Weights of a small GPT-style language model, trained from scratch on English Wikipedia: vocabulary 512.
Each number is 128 + 32 x the weight over its row's rms, rounded and kept within 0 to 255. Layers, rows and columns count from 0. Numbers have three digits each. The size before them is the row's rms in percent of the matrix's.

# up: layer 19 MLP up, 640x160, rms 0.0551, rows 288-369, columns 0-79
# down: layer 19 MLP down (transposed), 640x160, rms 0.0551, rows 288-368, columns 0-79
up288 097:068131120172196130120156128082135116108147161122105115048187132201120099152180134151101109102158141111178125212090191141182128180128081135167164157129144118086114095158126123150203135155136190128112151165144122125138113105091151152155118132
down288 093:145126147114172155118059085176136142161162124196165108146056147090172098140093157107098164172111125095157233117146122150154160111224137143123089111110151160088116138164122107205121160186146121106132144126138089105085156137148127198112124152
up289 101:145114166091137176122167115162170072113085159097103104136090125153161182110083150135079118159115119131162170158127133132126158147110125131123121155112148158214129135077138072101141110132151093105153162168077102172145104140131147082089111061
down289 102:098071160079129110140112107141184131098129086099101101109105100111118044078214099165125142137174128108151140127102153140117143137126099104164136136168139067128087110105142134119139157169100075078162135117096099076085099154133139180138140080
up290 101:130060092102134121132093053139086127101143096165112169110105163079128204094142098109124124134123168082153133139178215092105165157099123092123140106163096162182147161147106120115120139102141178085136179131135204128071163164079123181130148130
down290 105:129118172180163145101163151103154052067095062144147103086086093148096120140114131111090123146119114123126143123168106087135085104112141059055069133093149109111154152102125139097150117090140127178062168072156135131127122175118172084107137128
up291 096:104112084114099130164157137081168097137113113080150131086140157177098185203180142119102133200101099111119104088174180133180118124089086076131086126087129106102116113140075139118140151129110099160131133059142065180181103146148109160117131112
down291 094:186164131119087112024164113151166102162176173087158177132075115092125151130161130174162150151165127122101164128119116106154108090117098132084076060080110114148085165130084103157077160128103121159087115115124129090163155094089098094103111145
up292 099:118139164126215165130085079130132142160160165115119112100140126159119103122136140105103119106115151153099072117128113144129118114143145141120120078195098139144122117094213119156034165144130123117204135123092124132151137158146143175102085144
down292 103:129134103133080146094173154129102124192134115124132160107119172091160079114165119128138089120076097162171175087143127115092114143105201129120141178131131063188225096197084168201192089147120133149088095118134145067094121119143195121127210107
up293 101:156102143125144105143074141204137127118072138137119093163179065113145119089109116114173112133149095189135182143133129148162104102102135093159135161124074203084118177174127190149198158158100101149052138177146110127118117122134099143185155168
down293 106:190128119118094121126129082136135159114138100132157149162110072086111137093064148183105081118210117138102156133133097105127054159156165078135089112133099129117152093172187113168140129109181143157046113140097102134151064167101160096097077114
up294 095:112101106173167105137146143127098102136121051106177153131081095114093111108221108134171134083170134125116121114164122135130149123164071146129131164111124073206115111076097186114098094130132129153106155087131151139120167110205113138104120146
down294 101:151118155090135187069119109187155154110215137125160191114169206083126102122126122118163122132144059081121103159124109121109078074163164082149156177110168126190164137146139123150112123114123179099147135088134097151126077126170114118122158137
up295 104:103097124140143146133138148109207113132124152099070117089109193093089112091092139151134157181115098175130187175085156153156209159102135097109123129162112161140099142152130058122125158131126142118191125072112138109149091099132124134110103152
down295 100:048098170119124130176158111134159158089144139093166113187102138074110055120099151115118100062178069118151145178114143160135163102142131095122106146149110147126129152150159137071126069165157085083128102118058131152171150099183132132103124107
up296 098:155149052175122163158139121115162105112160067075158086146177132162104078144117143137133113150151121146150224164128168090120118176112141137128107140152182103150110105121077081100181134166075163129102128141143100193132158132119149149174104120
down296 092:139153110142137111173131145109128103109122173115117147106149132158142111187151130127156094131135175136096087127141075168166130192161084162125238183062158065115105133118155122123088114151176136116108163156109102148144125104050142136126158132
up297 100:162121110077145154133122169198135162163168103093118089114146099151162145117153155109087159172115145084185118146196163175149201141153077097136157184075128168101158137156111133131098128172115147164159159134167112139139092057146113083149146110
down297 102:130103133119109148098090157137162112129121059134142090129102096176145158141141162123140123179085086118123090164149133185099096128122080116050122142079122167107087135119111155102152107110069105145110165136157177147111167094150143097134148123
up298 097:086177117109148096114082132135182101141139077162142117129160077147173118080192091102165108164124158076142080120084141046113150162148146146190136177107124170163121134127103086106089191169119130105090172177097121161150094154115108153132147139
down298 096:118155195127140142089168104120088149097156129097123133171077138137098168090093105132145181160172139151114135159113128180118146142100146152147093120122122131139173139163063115118115115057126117185157204123107120096163164123180117110087106136
up299 097:161163143081088086152160148163085131113093130139140125139131130163109128143108141064118151190180109123168122149205145212076128136076103160145134070135154160047056114201162101143145102172170143164155144135092087189117138128130133122099133111
down299 095:099112114104139101087099183143133119075153080112103185129146109149157096128122126121164164099158132110134119185128166117161101139147183125148095123130126023172110127089112102031157146143133105109153128115124120110078149067116081101144178101
up300 094:110106156125144197088109067102173119165170138096139103159181103121154130112157141120119101169123090082196136161227125149157197096179125075152167135098164104138127153061149067091152131102120083112149102129115132118113060133108111158148155112
down300 125:135150131176149022133111159118086138119132094097114151079153116103081172132105148158100160082101171169114116063083116100115072123095108218104104064137072141124137102200114150160105148128137134188078172132118148133144152123158147089100107120
up301 103:112152146139156101171213114180100111073135080122130155162129137206138150112079069141125068125086141126114142063140094118140106111148142140193159160077204142129164105102135160128162112178114096111122131183185138132143086153108094132137148121
down301 104:101080112139080185102119135111116097105134111128039138164132120154139152129164098105149132132126156121146097131083163159146151133112161194111136173130155128115146117098123088164091158099089094073149150077106119128119155133050128116176172163
up302 097:152064117116123102157106118174165156122111100119134135173096143157138147134146125123133152080162139152154117101165124152108133103124157126092164164146099143200111107174113122096163153135170140135167160176135121136159126135109074171095165158
down302 092:119164196140098146113122075092170145148143146085146184089110070127161123082143163132090097123124070133117156101130167129096108120163126111142091185072165088099140134164102130216132112122089120147102130159155220088148114106105120130142069059
up303 099:118137080141122175101147130213151183185061059079171129104152214182119138154153177082123124094092115165131102130169140120101128063170109158155081116176066151127127167184131186134121139186117145103133120138115136182102139132160126147116119110
down303 096:140145139110071151137102166098112137129180118125130152145085090108183130124126152146128123079189089192133146116182091094117120095113144172115128109166132149116085153128131150094120152087178079151189100210175061139132097140130108128118161144
up304 105:072126115143084080123163076084161138142099088176073129166109071139146122151139090116151096116119200114108152154114092130163109047142137105142155148067141103168110150124056181080141122181159079187155148127097093116112118118145195116181132150
down304 107:135081102137149131106099153190145111178137191059143165133210162061121109192115126154120118144139148156121141102064189115149154175151105142181115093184122131115142183092128121110147134098186141175111145140143153135139113101150093184133149114
up305 103:115176155095062137069130131090136105145130170066078079126114120097105100126122104133118105068158109162207133110154123220142117175129101042113203140204144133095150134076203154078107138115117149101143123122101143095096115124166130162115159107
down305 113:133166122155096084120095082112167133146202156065113081042085164119112131126131129094119071124154167179146100145138122110141157175159108101069202108083104129143141123139094097148147171181130068100124165164111097154110112150096150139127096180
up306 094:172171159129109144153150137096151169092113176174132108162064164139149142122168159150058186078083101129162130069133141131119147106153139132115150173079198076138096185173133140117131143149125087107166065144166156160136132145185093129134104110
down306 095:134157082126171108142095093104118133133125141153138074183153092183051113138149134173108119114124217094150129074127123098109118131096156186130130072122072095095136077135050128130130132153112078129134152131180121102139147183091115149161095064
up307 105:092108150129136106100120080206098137242136065134063099147133144133138127133145113081091188141094142128165107078063103153176145138123161117120147160095163143117180120108112124157114111144109140111111150081140164125160161114101155104156136116
down307 108:104138185131185141146120118137104137111130127115149145157121108170128154112137115134150135141087187170135096151170133112140111086083147137163148129136207097091096089101107071110127101109102174118121096066125147085201124065164157147125123120
up308 104:158153188117125145146132120181127100149100108149177104156179116131116135190149083115111123108069162129119174117107185172171154191162131079155148193160102164161143173111132179206130060109138066109169148203100128060150099114141197068148107093
down308 096:090046107161067113113069093110084117105190145187130143113059121180150154106130096162120149173139125112127120100112143105134121146093155139125160147200091094087143146106122098114117131131137185116122162121096151177147119164098128112096152145
up309 102:075154110123149100133180195156140190124069098088079161162136148130105081136134165104072125127153129130116161135132094077112095122124188120153171126164085151158108143127166126137148031159086154070086130129114136063136131177149159139105133141
down309 102:105101135126081120099134104094108063140129092122155117155075143069132137152191191145174118106120134150160129179138116155116159147185157098049074131136159112129095129213117144091105194086162126133155147119092162118172132158117135169144166133
up310 101:116188104080118167177135204133156106171200149129089129154131144115100117154151090119138090128081144175185046139160157102128203131201111144139120109180111149152101152107171125112132154096122069145173156127098144105140064182155086152157114169
down310 098:164119140128124108134105113143124086116198107117136100153144146128116170043165156134150124146133103106191101118076111104134155203125147134177177150135074140150087148086168097108134135144113090147172105168079101148149180067132139140136095168
up311 100:090135165156172125131167154147154102114084092117160146154117105133130145140128114128091181083135125115147153086157150169152191176148113089153196095131161134179114136158163130150165120121193094139134073118088154146142140207142127127167137082
down311 098:172145110118066054141053117147098139115148118148134112137161177114169083117122102114166096154167178147150096109142131154110154076111103125110156088135150139128186105067107159153118119137075135135117115127115166110160126141078212148158086077
up312 108:127116154163105146120118154158073109099116125157081148121122152136162138140100139110140151085114150177101153129126121102086055182118087133117126184120171104150127097112125081124081170090105051137144165123094138102133158023197070075124126054
down312 105:173137083128108147156109099146034133074103174161087119205113110176159140145085170121150174168135066157142119135177110130138106117141177201081114127081147110108096158133150133114158133186081110149128127102109149097100132165145147157163135081
up313 096:093199148127141193078139113180097187204147102165164121140134135136157096108129097131144109148116139163118073143132115123188176129108134117123098130137128124131141134155185143069148139147127085176131136195181140180168104201167144142104123133
down313 087:158092132148115080185104090106086139141190177111127135107124174138129157110070108207152152122135120162130202073127180105133117056149118138114159157087123197117120118097093060093088106154113108147171154120160088092113162152146161118132136104
up314 092:146154154125117167156174133123090130138143102113162153078182152100096092141165159118131111153164147115091180054091165132152157106126146206126116140109166118127159145130206144120153151135127175113084125200156181141143146094138129119161121161
down314 099:119127159073112111132185172090108069196156109143093135100109137108080130127124161089155107112127152071112160141047077162109142126092094091198115119120120156127125139112113138054180165130149170118165144085124093080115152097136110111132074166
up315 091:074124112113133204138101186199153193148148073196133100153063096123195156057120149141182062110147105124168134144155132173135164183187138127123114152101089126088096128125139128134181124141120160138105085130118074097124126147124207113105151130
down315 095:116101143132118054091135151082116126139150142189184112133094117179141142106120168131126170136121103094142169121116123119143077143128111085128152084108147142118150159127108113076097093126209146108164145131124112078194149167138157108095147163
up316 107:035168080119122136148166170064098134108143094141148082129164149129079111098181076162060103136162173108157097109112197128150112086183113091100116129106151115081078103145159145095182117167078154194199122158121167115120101139101176135166056177
down316 105:109163160118131128178107141128174097114082138196139114171186120184142136152122110090068131114111115137139084099158079132163138129125098136104113154130144074096205111082092113101174084098154091173105167116100143185138180176166170160089121142
up317 100:119070116105164138164099131118143157136167062087159115167168085077115102147142118156081191131154172138122123108155105194129108145125101119159134131180130155094150146145084143173175070131088139155103159140069150077135074123120191116125144108
down317 105:104107194130169103046167157182093153142153099096096115123131154141161151158160146124167131174112166136117147159102073129123090146136150156162060174157086139139152053192045148119129160125119112209103073152097169130140159154127140119115093058
up318 104:210146154129118156165111166119132089106128093112083118133173124136130141168139092136124134164108103165113170154138142081120136099183124142122085047116192090114164120170110116180104115132106088069161079141097108095107098134103117134093114166
down318 102:132128085158101144141150108128143149168093069150119111073132119073160153184152142119158107124136137152146174103141115195145100093060097151160114116090158108135121120070075088086069147089091171159204131137207146095177136158142089128119156115
up319 106:104144122137118122160138112148144143135134179141131151137189140140110106148166165157147065144071151117090166160127106220162111143136097101113155166130125079166116083105158172080131117187160088117208184156137104165156120165123172164148140151
down319 088:134179076178125071062158148145103157160083119153105130155136148128118132103095090221124157158128124150084192182121177148104045123136106144158148129146129171084123121131115129058112149114127175105179100144109104158095116206142147074137125166
up320 080:076104107135094126087144170144139101071150097145157085084127126129156098156156095108071118093078196129180118175200154067152123126092115107143129152132143147116103119171059090081094059150090143162133154119113111111087140168148141133161146126
down320 086:213056106102152123076198094118137153177077143140103102133149140163073091142093142162113124157167138117137199121121102118103116111117114153162170118129078139135156090130129145141135138157144131146151165187142170186131165086117083131143125131
up321 098:131201145108142108133155165164111107104211097114099130163179095148139169123148105129084100176133148154150167111131103166181132047143141114113165115134134156083100142094113049147122097104140141061163172181178113106098133095072133126074053136
down321 095:100120113137136093115127176155168096125106117102089101177162127117151124165070176160106115164107140077113102134131105102124074119126040050221138064135148163136090128141143143146101133120147106085117199155158100126130099094168111119190091126
up322 094:058128155051149130174119154145088114124145146197084151160156085099107163141125097126119097102090161096145132124113131141158193102150090136106114197179137103189066127093089123125110127152095095149210051095125126096134114117130152115095144160
down322 094:116116105171123153116158138150111154143121141102156092145138151149132081106143114082153174142175136156150101125117150115154140122102203118166114137164190145166133169091137109184106106148074140110131140100141115099129077145108129169167133159
up323 094:136093093120094185061175127127101121113155132111135115069124104088114168108171127115084121088140133092140121131179094128118166161113156136185126135071073168168166160158142103129166184133064117096125083177074157163156124124143118152121171090
down323 097:132139117179136140177150177105204125154174137150165130112122095196160117100097120101153091185155100158185169115094152125130129170109092191153093101154175146106138130125142089118146146109088075129190131100108143137113123178095104179141134161
up324 101:123160128113115119082140182173113209111137164138144132175105172190156122127168111135099051180146115104110162172141145088148161086081139075172154110156187120116100172208165121140094169168117118121118126183109115088122076157149101114120108079
down324 105:147095141166100141144072073141110143136117136111097111065111154174118098108136056133082150098099122072178129096150118050118158108169119127180130152128091156143099148180076104172112116168154167176125104115112116082072125113092121155106114123
up325 098:134191086134150136173193123140145112095088086128111089118133168149161170133167035086125146170148092130128119157118158096135112082122176130192115165110182182103136126133072140141171080095165161068164137133127176167113123105117158170129093093
down325 101:138196129128126135078095114155148137149168094090117111145121071134087126158141045121095142095188172118113053097097162135117175176129112137123105073165139136132142146133138127067095144140186126098134111151109167087150188084109104099146195135
up326 098:126186174112136161198074145141132164076117090120138115087147123095122162164145118145172136138114095133193133114166155076051124149160105097185081139101088071154133115102165107111186156173122164106160189114171091135125151097112123121172130121
down326 105:093091139095194138093193148142160130169142057085118094107144085084135127137145129134127071170115142084125144160079174110108132138137184153139116179096143145086174142152145144091127142101102185114120133097161150130127139138162069095126154106
up327 099:180131175119125151105152166189155194112095114119139063166115127136133093158165115077137135133097160135141116091136187112184122158141108099118131115116144108183144149119181114160117130072102190182083116132101167142104135169085139111178127134
down327 099:109148092074035109152109125138118059147143176129189139133147097110160096161135130129159088133191075122151136164145098187108144078111139149107086167111156147136149126108127091176120127137224101097127146118161086099091140189167109085130136200
up328 100:070177155143106117122100195118072113111131208145097134201128105118131136116162112099114125098123114116102097125105120152175120170135193141138123126145131130154119158119148108121158071212103073182145134160128122162092064141165138130156106142
down328 096:158098157131164151090167191135106104142093110131147084150116137149078175172127137132151150144148146155154170139171136080119201086152192129134175120084099072112130098143080128117169135117089070125048110164115140142134105142091172107054106173
up329 112:133106123086130153185154125105161091093132161122144066094183154180137115076092148132045062091177145172106118124102121079138133113146056153164102061109144103114100142096089143088133150159149145116109121134140132045135106153124119169109175143
down329 119:123135085095130147114124169150143113140140118123161066216133131161093113114141150075137105124125143093106149121150106133153124127199070100130157104116130074180102144056101102129071119130054084127153156094222112127107095064227127125130170155
up330 100:131139085126073126127118133114055121142129181119152150064186065142092214099115098145145115131154150116161127113152212124118177117131156111171203136091141159108147102112123129144164088146237133184116126114141159086156205069112100134140081094
down330 102:149131058141045125125103160113083110127105148220184191105139108107132158140126114056151147136131138162107117095186136110094108152142138092155106103168154140055153157089112137059148076151163183126137123137132156154164210099123108127153149115
up331 100:131127117133147141134188150126094139203157136221124145160121115133125102063153135078120099124145090104144129075150090094132099207092134141161121160093178130150129125121145056155106162110097102121119160102148201185146139124089156177138190125
down331 103:168104062126172141131064070139197148113067128121089129127203144113131122173116164107109149132032129104128118121091133113113113129108113132083150110119124086072193140152159149089091165156130104103112147109112112107147101136138066097104131122
up332 097:090075144162096146135105183143088113066131102117104110168138158194095116153132103099134092125153126175147120112096162128149066130118145123150155150094140108153116138140131200095150188164109029162144087094136130092129165111115111150137095149
down332 102:141178169138166159147137112129097132122129148098066074161176119109160219097153168164149166144137099129140165134133106117138162108159141160144174156171136145099165103164102107143126152205118155142131170077139104215182100149127090138119120134
up333 097:148081124124159159131160151163180128140103096150133068161238132112133122128110112106101134160180097169113133144184093070164142132109072108175121109105122095143139129123062080160176183136126121113167106138123148089147172149128157117212156139
down333 093:158045120124186105158113129201116186134102115159124155104129110161140190082096140111128168095151113111106132129094086108128170132093122149110134145104119104108113168105168120138107155104156090131179125166116137164122162128162106144125114130
up334 097:121132051172111115161129152152137101171136162098139137201146101096115122145174108077144115133076143130078129123059108096132098158116159078158159090132121121168109125123079162179081084115107193153116095159097158168192136172137099098145100111
down334 106:090124110170072149164122115145146107109213105068129134111128093096093111108055147164122134169079102138077167165119128114152121115149129134118142079122150176149096220130144106144116164150072105189138123136111126094171120191143138145147119124
up335 110:143123121157144138140179128178098122128112125120066142155145103130160146140134153111155129122163130151172094100147102127120108115115155135197110119162098129141119100210077181095135184122119152162196138152204099151169090150190137168126145172
down335 093:066118142198117156128189165117066103216137118133116166100101093103106157116101150169158066133148066159123141104120146078127161128145102149165144143134142165151067135139114068157160173172088160093137115117126150160130130114157160140123131141
up336 099:090163150146085113056160174099165100143098128193092132161133099131216125098063082108117161089136109158170183073181121147135132135097155150136150074083117129150177149131124176138098102113105125147124147116117120146173101168183097178105120154
down336 101:181159089094104150168108157147114069149119084122126150170133058115145144116150126105134111118134119108147118146131076161117136118092141171180148115085141138094102085155181158119141150131149133126175120099135066150109121138122132143134173198
up337 101:120115133110085142175144113159129053122085132112113135141161120129072080113147127132119130139112111089089121148116159131104078160151120147098099151067138065142081102108143138140103036142127168051121188136085081131101149096146100161100089096
down337 097:088097166112077082098088147080131164105118112129130107165133144105075131149164175128143146202093115127090043134078067179140171119110124123089143158081170209123115110140095144146140144171147117156113066121168090129142153232129200077141142098
up338 100:164159119133104168146111129135134146116100123130111130086121126120143109167104168159107130124196081158121145151129181177120165168089146082097126141116129118067166116119111130123148161178105076108098124128153121131142176131114156132189158066
down338 103:118119076150135085155133124075129137117123134060176138151129125112081151118153101153159132132142140113156108117167117113082181097106155078153151175174143113156141112134165109092146052111148084170132117131116126182136129149180143103157174097
up339 100:160064185097109126148123178115144111101164132127080161146076180166151091128108153113118100064127132129132148143124165127061097101148135087130132149144120176129099169144135126130179105106136090158149157157075151116113103084097180138062179074
down339 100:117100193174163104143145164141115111097160049152115143164125142148125109146148186088177162112122126183125084156125110114071159144084055120099156133108099123109078143148123104121144163121114125122085140104166147101148131105116140092147062125
up340 100:109182099158140148173171161088142136145142106136072155124179084117147131175101099142052095096089145120100111093126132105128154193189109078154095164130129124162091166147121071116125170103129122166101149149120160114095115132106055112172118113
down340 096:129114151151110202128155132104166158089058175127183127114110096109210180106178127131087074133135122166100153205136187143097167146088148100168103123075121110126139111122145155190109172166141140116141080076134094110125110132182169139118168109
up341 106:171121175089053132091135162102125177108174137130089130115126157073192125083139153098169138087179150119147130139176118115151103151118129124126143154159167141135138122163092094151191128176145138095085078224116106140122169162168109142145107158
down341 107:147164165138071172124126084103148186107100137163128121076093162115110122168161146104184120148109136124085137148202115177093078131030151150078129128122081160092188151133131113152155129094094140076075067118123136101084114126108175093149111131
up342 102:110102125139173128081040143127105154138119107143123161172112109136150186156115181162152197128169088144144090113135090108149135154117107086150129144057123080112159126121164172122104121141092152119122180063135146129189168126187168128086166145
down342 107:155090110138141076087091108155167148109097098109106116132096124192114148158068106114131116111124155132119092161185138070079101170130146154115206093108148086143138057109121100100181120127122119209059103123139117147153144157081107114121111091
up343 100:091143088155105135139152125136045152107148138096191202136150108102102166094097097070121134109140106131152109143152078154162143169094167121193140024116112117078167126098119118104115139126066154144106103138125154198105175068087101139093148151
down343 105:110139066096127134090103145091141190162161099157155097110116132132105076110138117101162139148152194164117152138133087101112138140095109134114144115116115066201138138157144117068128078112137117155106119127152127188170140168092068154140131143
up344 105:121138143087080108150156167114121115184138151148126155118072147142140116201174152088156159142136174197157103153131136147127090153108137073142091128115170088169173200140139197156147108164161108147148161128163064148112094159138146116156097144
down344 102:101139159130113177113102151178163132121089181159161118181124124072161190128092109035109132119131169122160162168094136102116134205165099066132132115071146109172143120151176110094137078114151194148118116159092147108118097183114092119135161178
up345 093:165136119121089143142120140132209166191146108150136106102085135076178147123104087155061129147126073062138122091106150164103172121153151099199096103084093141106168114164145119107078117120133171109114157111103134088122146114146091117143157153
down345 098:127161174156135106114040137177163172108153110177133137175100158126103092154171140146105111159206118209085179175160110131103126120121098153165129131137139098090127144104147148165101112093092132161106123155103179092181142169153120128097086187
up346 094:153174111142177173082143062153098115234124110108122081142157123123118145109162058094129116091126163138106154139119109168160147117177118112130119114057092126131134118072134155102160081098146108161109134128085097076117156072101117164184188127
down346 096:135152129068078165174096181136141163109118118145145131136124142149143152193135157117128121128137169129142118160147159125125041116124085101135205178160136165100099166116139133092118125157178115098112111189100174133127108219140123152124142125
up347 094:103133136151166215103107107117180130125173141133157121142150117154170188141115154100150082177170129112102132115132114135036134108104069150163090132093130146115118169067126123118111134127153124172127127135153190133097136176179083158107115157
down347 097:161067129102107072177164085156118168115103154156114165067085152138141153103129164120045125083200126193148197152107115131173096153169100157098077152164144088100104156211096175083146130135153166116168123160132124124081143091098094140145131121
up348 098:142148129117118132133130121192128114098137131133115180149085149104200143132148145095119098103136145164191118124128092164095158125152087060173120102057131113127167127196079148122149133143096063064131139109105108119162106066056213123131090096
down348 098:128192080139122124171141151079101094138092177108113073111094167186103099166138081099135173137115057169154134129112126111205138112095118121113174151147076102181081117144104128171080091119127136235187117138185134139053137134179100129089114108
up349 097:139166137138108187227119122130162114103130121105140175158207094110165127099176086129094089143121190184143178097119173115164131123100141098125123104113118160114111136119128113103119119157107197081119131156153142140201083184131143167154106119
down349 100:135136105165103102175104111100119140119092169082152162174166138063121141109047113114089092128114129123121118122130107137083176098156119129112107169137104094176053087111126115209156131117107089118169129122190139127079138109155148151084105086
up350 103:141159181070080128151164123106164186115145125101137164070157116111165106128114137171164155084162091149143118119082109154114115120093098131123095110058142117126128144143135071167130131098133141141178129171084107169171113107148107152124104122
down350 096:171161107096134124106106144129133089161136105124115136157135115082094173181154124097118112134130129211179141120146127058136094136093152068175100101146117131175114154155088154133129099096137139114109093106162111141090123077145130168125174134
up351 097:073169159132137138113135113133066122117158090089112131131182140132108154092145151045146075156121133098122082135170106141162104166057105097094114136090188138132083131133151044152120130135135108124140148120099095124086177104151154070170094131
down351 090:143181086142059121108139124147161124087139085186078122110134163128097141172154161082222141121140119157163157071127109106148115116135143128145074089150146133124172173130115110120095141114100145069143125171185151162167124146070068152159114065
up352 098:100091087135122097088133112137173126135106124147091113121135178129167146177137145105119113156067121070042157069094143077172126173135112097157153137152143129120107148101129093107142139143178151119144176162097109056167083154161142107171146124
down352 097:104123109139146188200149107154155203136188123141173148136161081149064116096185124198137129095105149158132123151140079144138125102142135175100143135151126086153146044131104083178099088100071107152152179118177156170082119087122099088090094161
up353 102:119092165114123123114153141083144156071150171148146173155121130087173128146161138136108073195141128134108081058108165122135117102124098091108126093057144134115138082081195100134116187129117108095095146094137172094169122120117060066143149130
down353 104:217187097084139176129128153130210143141113158159135163174178108093140129154104103105155111110157109144106163109115100087121097082073108146144171138179063084160147119082047153143105133117111206088090095139122100145073183076105149179124164164
up354 106:092140075123131163095150139192117092170146103114162069151122140132114133141055166119170108130095156203163089141135073083170152152198128115097153102145177170105141179155154123150166132128161153131134096105105156201140128088123167131068143087
down354 103:182136172154134081177157148079161153166080152149130128159103150112146170133122096128124132127149115087106104131106132152145104170108091118129183145108142160164138129061065091065127187104133155165122159165104142149096082134133054131151160150
up355 098:119123123135120159073205094147159157168168148135173123188112072108112177137185106080129125108116177125191167109148119108077152132158116140173159122161170153080173103137106148179120140177156135218089138140112183075114141134101181098153118135
down355 097:137075122131152100110112131085105147152098124097147062095146154129132147211161123187138162117094130176118101185123099127139093133090090056069188154119073153126140120176106143134089139129137143117137142121163124130131108140140079124081103119
up356 091:128109165169178120153105148129147085088058159130151118177165146151198142179132131110163135097127096143085153144182118107134137145100128145153105066103152138192114147159115111147144085136168146070172110146133158139137144102141120185143106124
down356 099:124139091096170150126211152160106061098123107179134145101153129143130160157106105134146103180105139115123052061088166116126082102129126115129141141115153159152089142118129066137116138128102105155140124121177115110068160110100125125125120120
up357 103:132088112137106153159168114100150146172112136142166128088135095103118121100163139162072149090105063110125137164169131132140179144149166034133188142113129127152102063113209132130152160126152095208177164180044110102121085116128096122086074158
down357 110:117151112150151089157082123131135148096125147135211150104085126129092163127136093073172109120119109180123126157098142236129089102142186074161178140078099086167171129170095133112100157098123165123138152088153123132201148121173110106140109134
up358 094:073092145093190101084152138115066167093175063136133139164096130103113157154150152094139119168152088158182114136094138129063083159072112131117106122170195102162122111127127132184131142101144184133101190153108140112152158068120142117088130170
down358 097:134098107143149141120142100123108090114190111130109105164093146071156078152125171126144160071118131135137108161113098110180177091084094081193137072129094113151126109168093166101082116086109101127154145133123172121126180125124111140146117154
up359 090:179137161052161140138167085105128116118105176078103128124111110147121114072164121087132106151132150093121157079135135190100142178130140092120143214123105179117097135169107160159158160065136184119153149135127147151122078137202140162110152111
down359 095:155121113126081129106108081155087119148142161155123191149163113129107171090081136169142130099112108158157103155124151099083108154201095171097169081145170092184052078107148149149157120085135085101162070143047093119115161146105101135145177063
up360 103:128065152171194170159140132123161125124079117107143100107129142120138117134156135134134118171177133083155136118130117146101153161128191083181106081127122178104148137155157158132127106181139120113141186099162141145103156124120129088124110166
down360 098:126090065052171123053127094106175189136129065114113134170171131167138154098136071106058166085050101133098172122073104059143136117154092151112124082057143084146111089105103108133168089098046153130125095128143112094095102135095080176134152112
up361 097:166123107085138106114101137098121129124099123132141117153157162101125149058124136104090123164133165090104111146116155109174182183055103128129156134150132126128143139059194084092121130140111168142078166147130170107142133149082126085119102185
down361 098:060144137104122152110140132069132125148151171129093118155147091127117103169113132104156147091124088092088131009110091143138167125095162183175111188143112138137146111122108120106188138165110134139139112097139165137125204147119205186110144108
up362 097:129132127148082160183169203106172120144145076100134146122121133146108102121127187108067059109099150138089080138135121176112122111172135151124117157100103173150168084136119112161132150158101158143082171114198138116151150112126161105092137173
down362 106:110134150108174042105128148196157133140203129135169133058148046135118104116106144118139170141097168126152125106069121080158078098094117106111132033145125138073100128174121170151110152165173099058135108145116124134171131167154135049146143143
up363 098:166118161088095050164139126159125181094133116089046116123133104099187149110144119153064116118127098141108108098103124156181117106156100134150060069146115142124142134119138167124099161088120134207157114094185160150130139138120090164125139095
down363 100:143104124094129179158126093097120122089088150118159066150171143143091129172110066112124112148126136101116144103149207092173108153141151130136104122133098155162131140181109135153127128086138174164129140092074127138082078114107151171138124175
up364 097:108117151135136118126197171096177170123112144159216144155120091155106089129143062129154100085085102127158138128141135121196098088147174101121141148136162133162081170115076142134147120096126092111091141068120131145150146123117125122141121135
down364 101:148109127103142098145161142135135149109128127209174136129149138172168077148114123099164106160071141139122142170108124110173134123088115089211098082178118100173167170094072143183129166158105091141134164136123192176155074114146151177130174122
up365 104:152137113165082103168157090145145130161090186120129098151143129101114126104179100116148145113103151080137124108104120139122157168176074077155129083133141176102125110129218173170137091159120128133099186154165112123080166159103103111114118202
down365 106:125107141157120136132162153176120136146141199138106087146129131146073116179180150069143160120152088098133142130117147164105146114168143101119117147132084098069174155111139130080148135100108063127084131213165105175089089145164074153093138113
up366 107:104113104144147154125138178196120148138144129141063096158119135064103108135136142138097108168170112111182157092128156148152136130071086191185142168100116109157161166164124122141116098113114155174137149155101093059158191117117108109121110163
down366 104:101101104094187132097162107094143081150105153191153100091141151080151142181105158155103168088149161162152135133135110124140138123140190177181116080021111170117104132163097121156160158149139161178121103117135083104097147116147105123170101126
up367 111:164101091134125169136182169103121164111114090058144172202095162129130134134120153182193138136105181115139118145187158119097101151156156136185138115128112219148129182156139163100186137121168130166124115215126162115118140120170118106130083108
down367 112:117142076101114141120135192133152161108170130125155166085149100163109130075096155101124168101130159130148066064074155137157158121084117150147099213133128167091110106139160157153086110114129122064135102137140136159070084144147114111147124117
up368 101:149056114124079121099104097184109180169128095145110144121160113084144105106140151086099195139141130141087171164107129101122157145101106135129133189138180128080125106137126096133089108084128169101165087163079177088159134180123166114206091106
down368 101:142133066123171145140182127106112039140067122098080126134094125175166144132161147153174121129126116097164180201138119147076163132141132087098141129182124102173129141115134158153085197156118120108144149180080108065131112060060089146091115152
up369 103:116121093094150092138128189117110083186140170140149204167165184132085120155105143145067113102123085108158165134114098146114097181134083148153149065176161127110100065158129170108107147133085169160082159177167177155151118155131112181145136106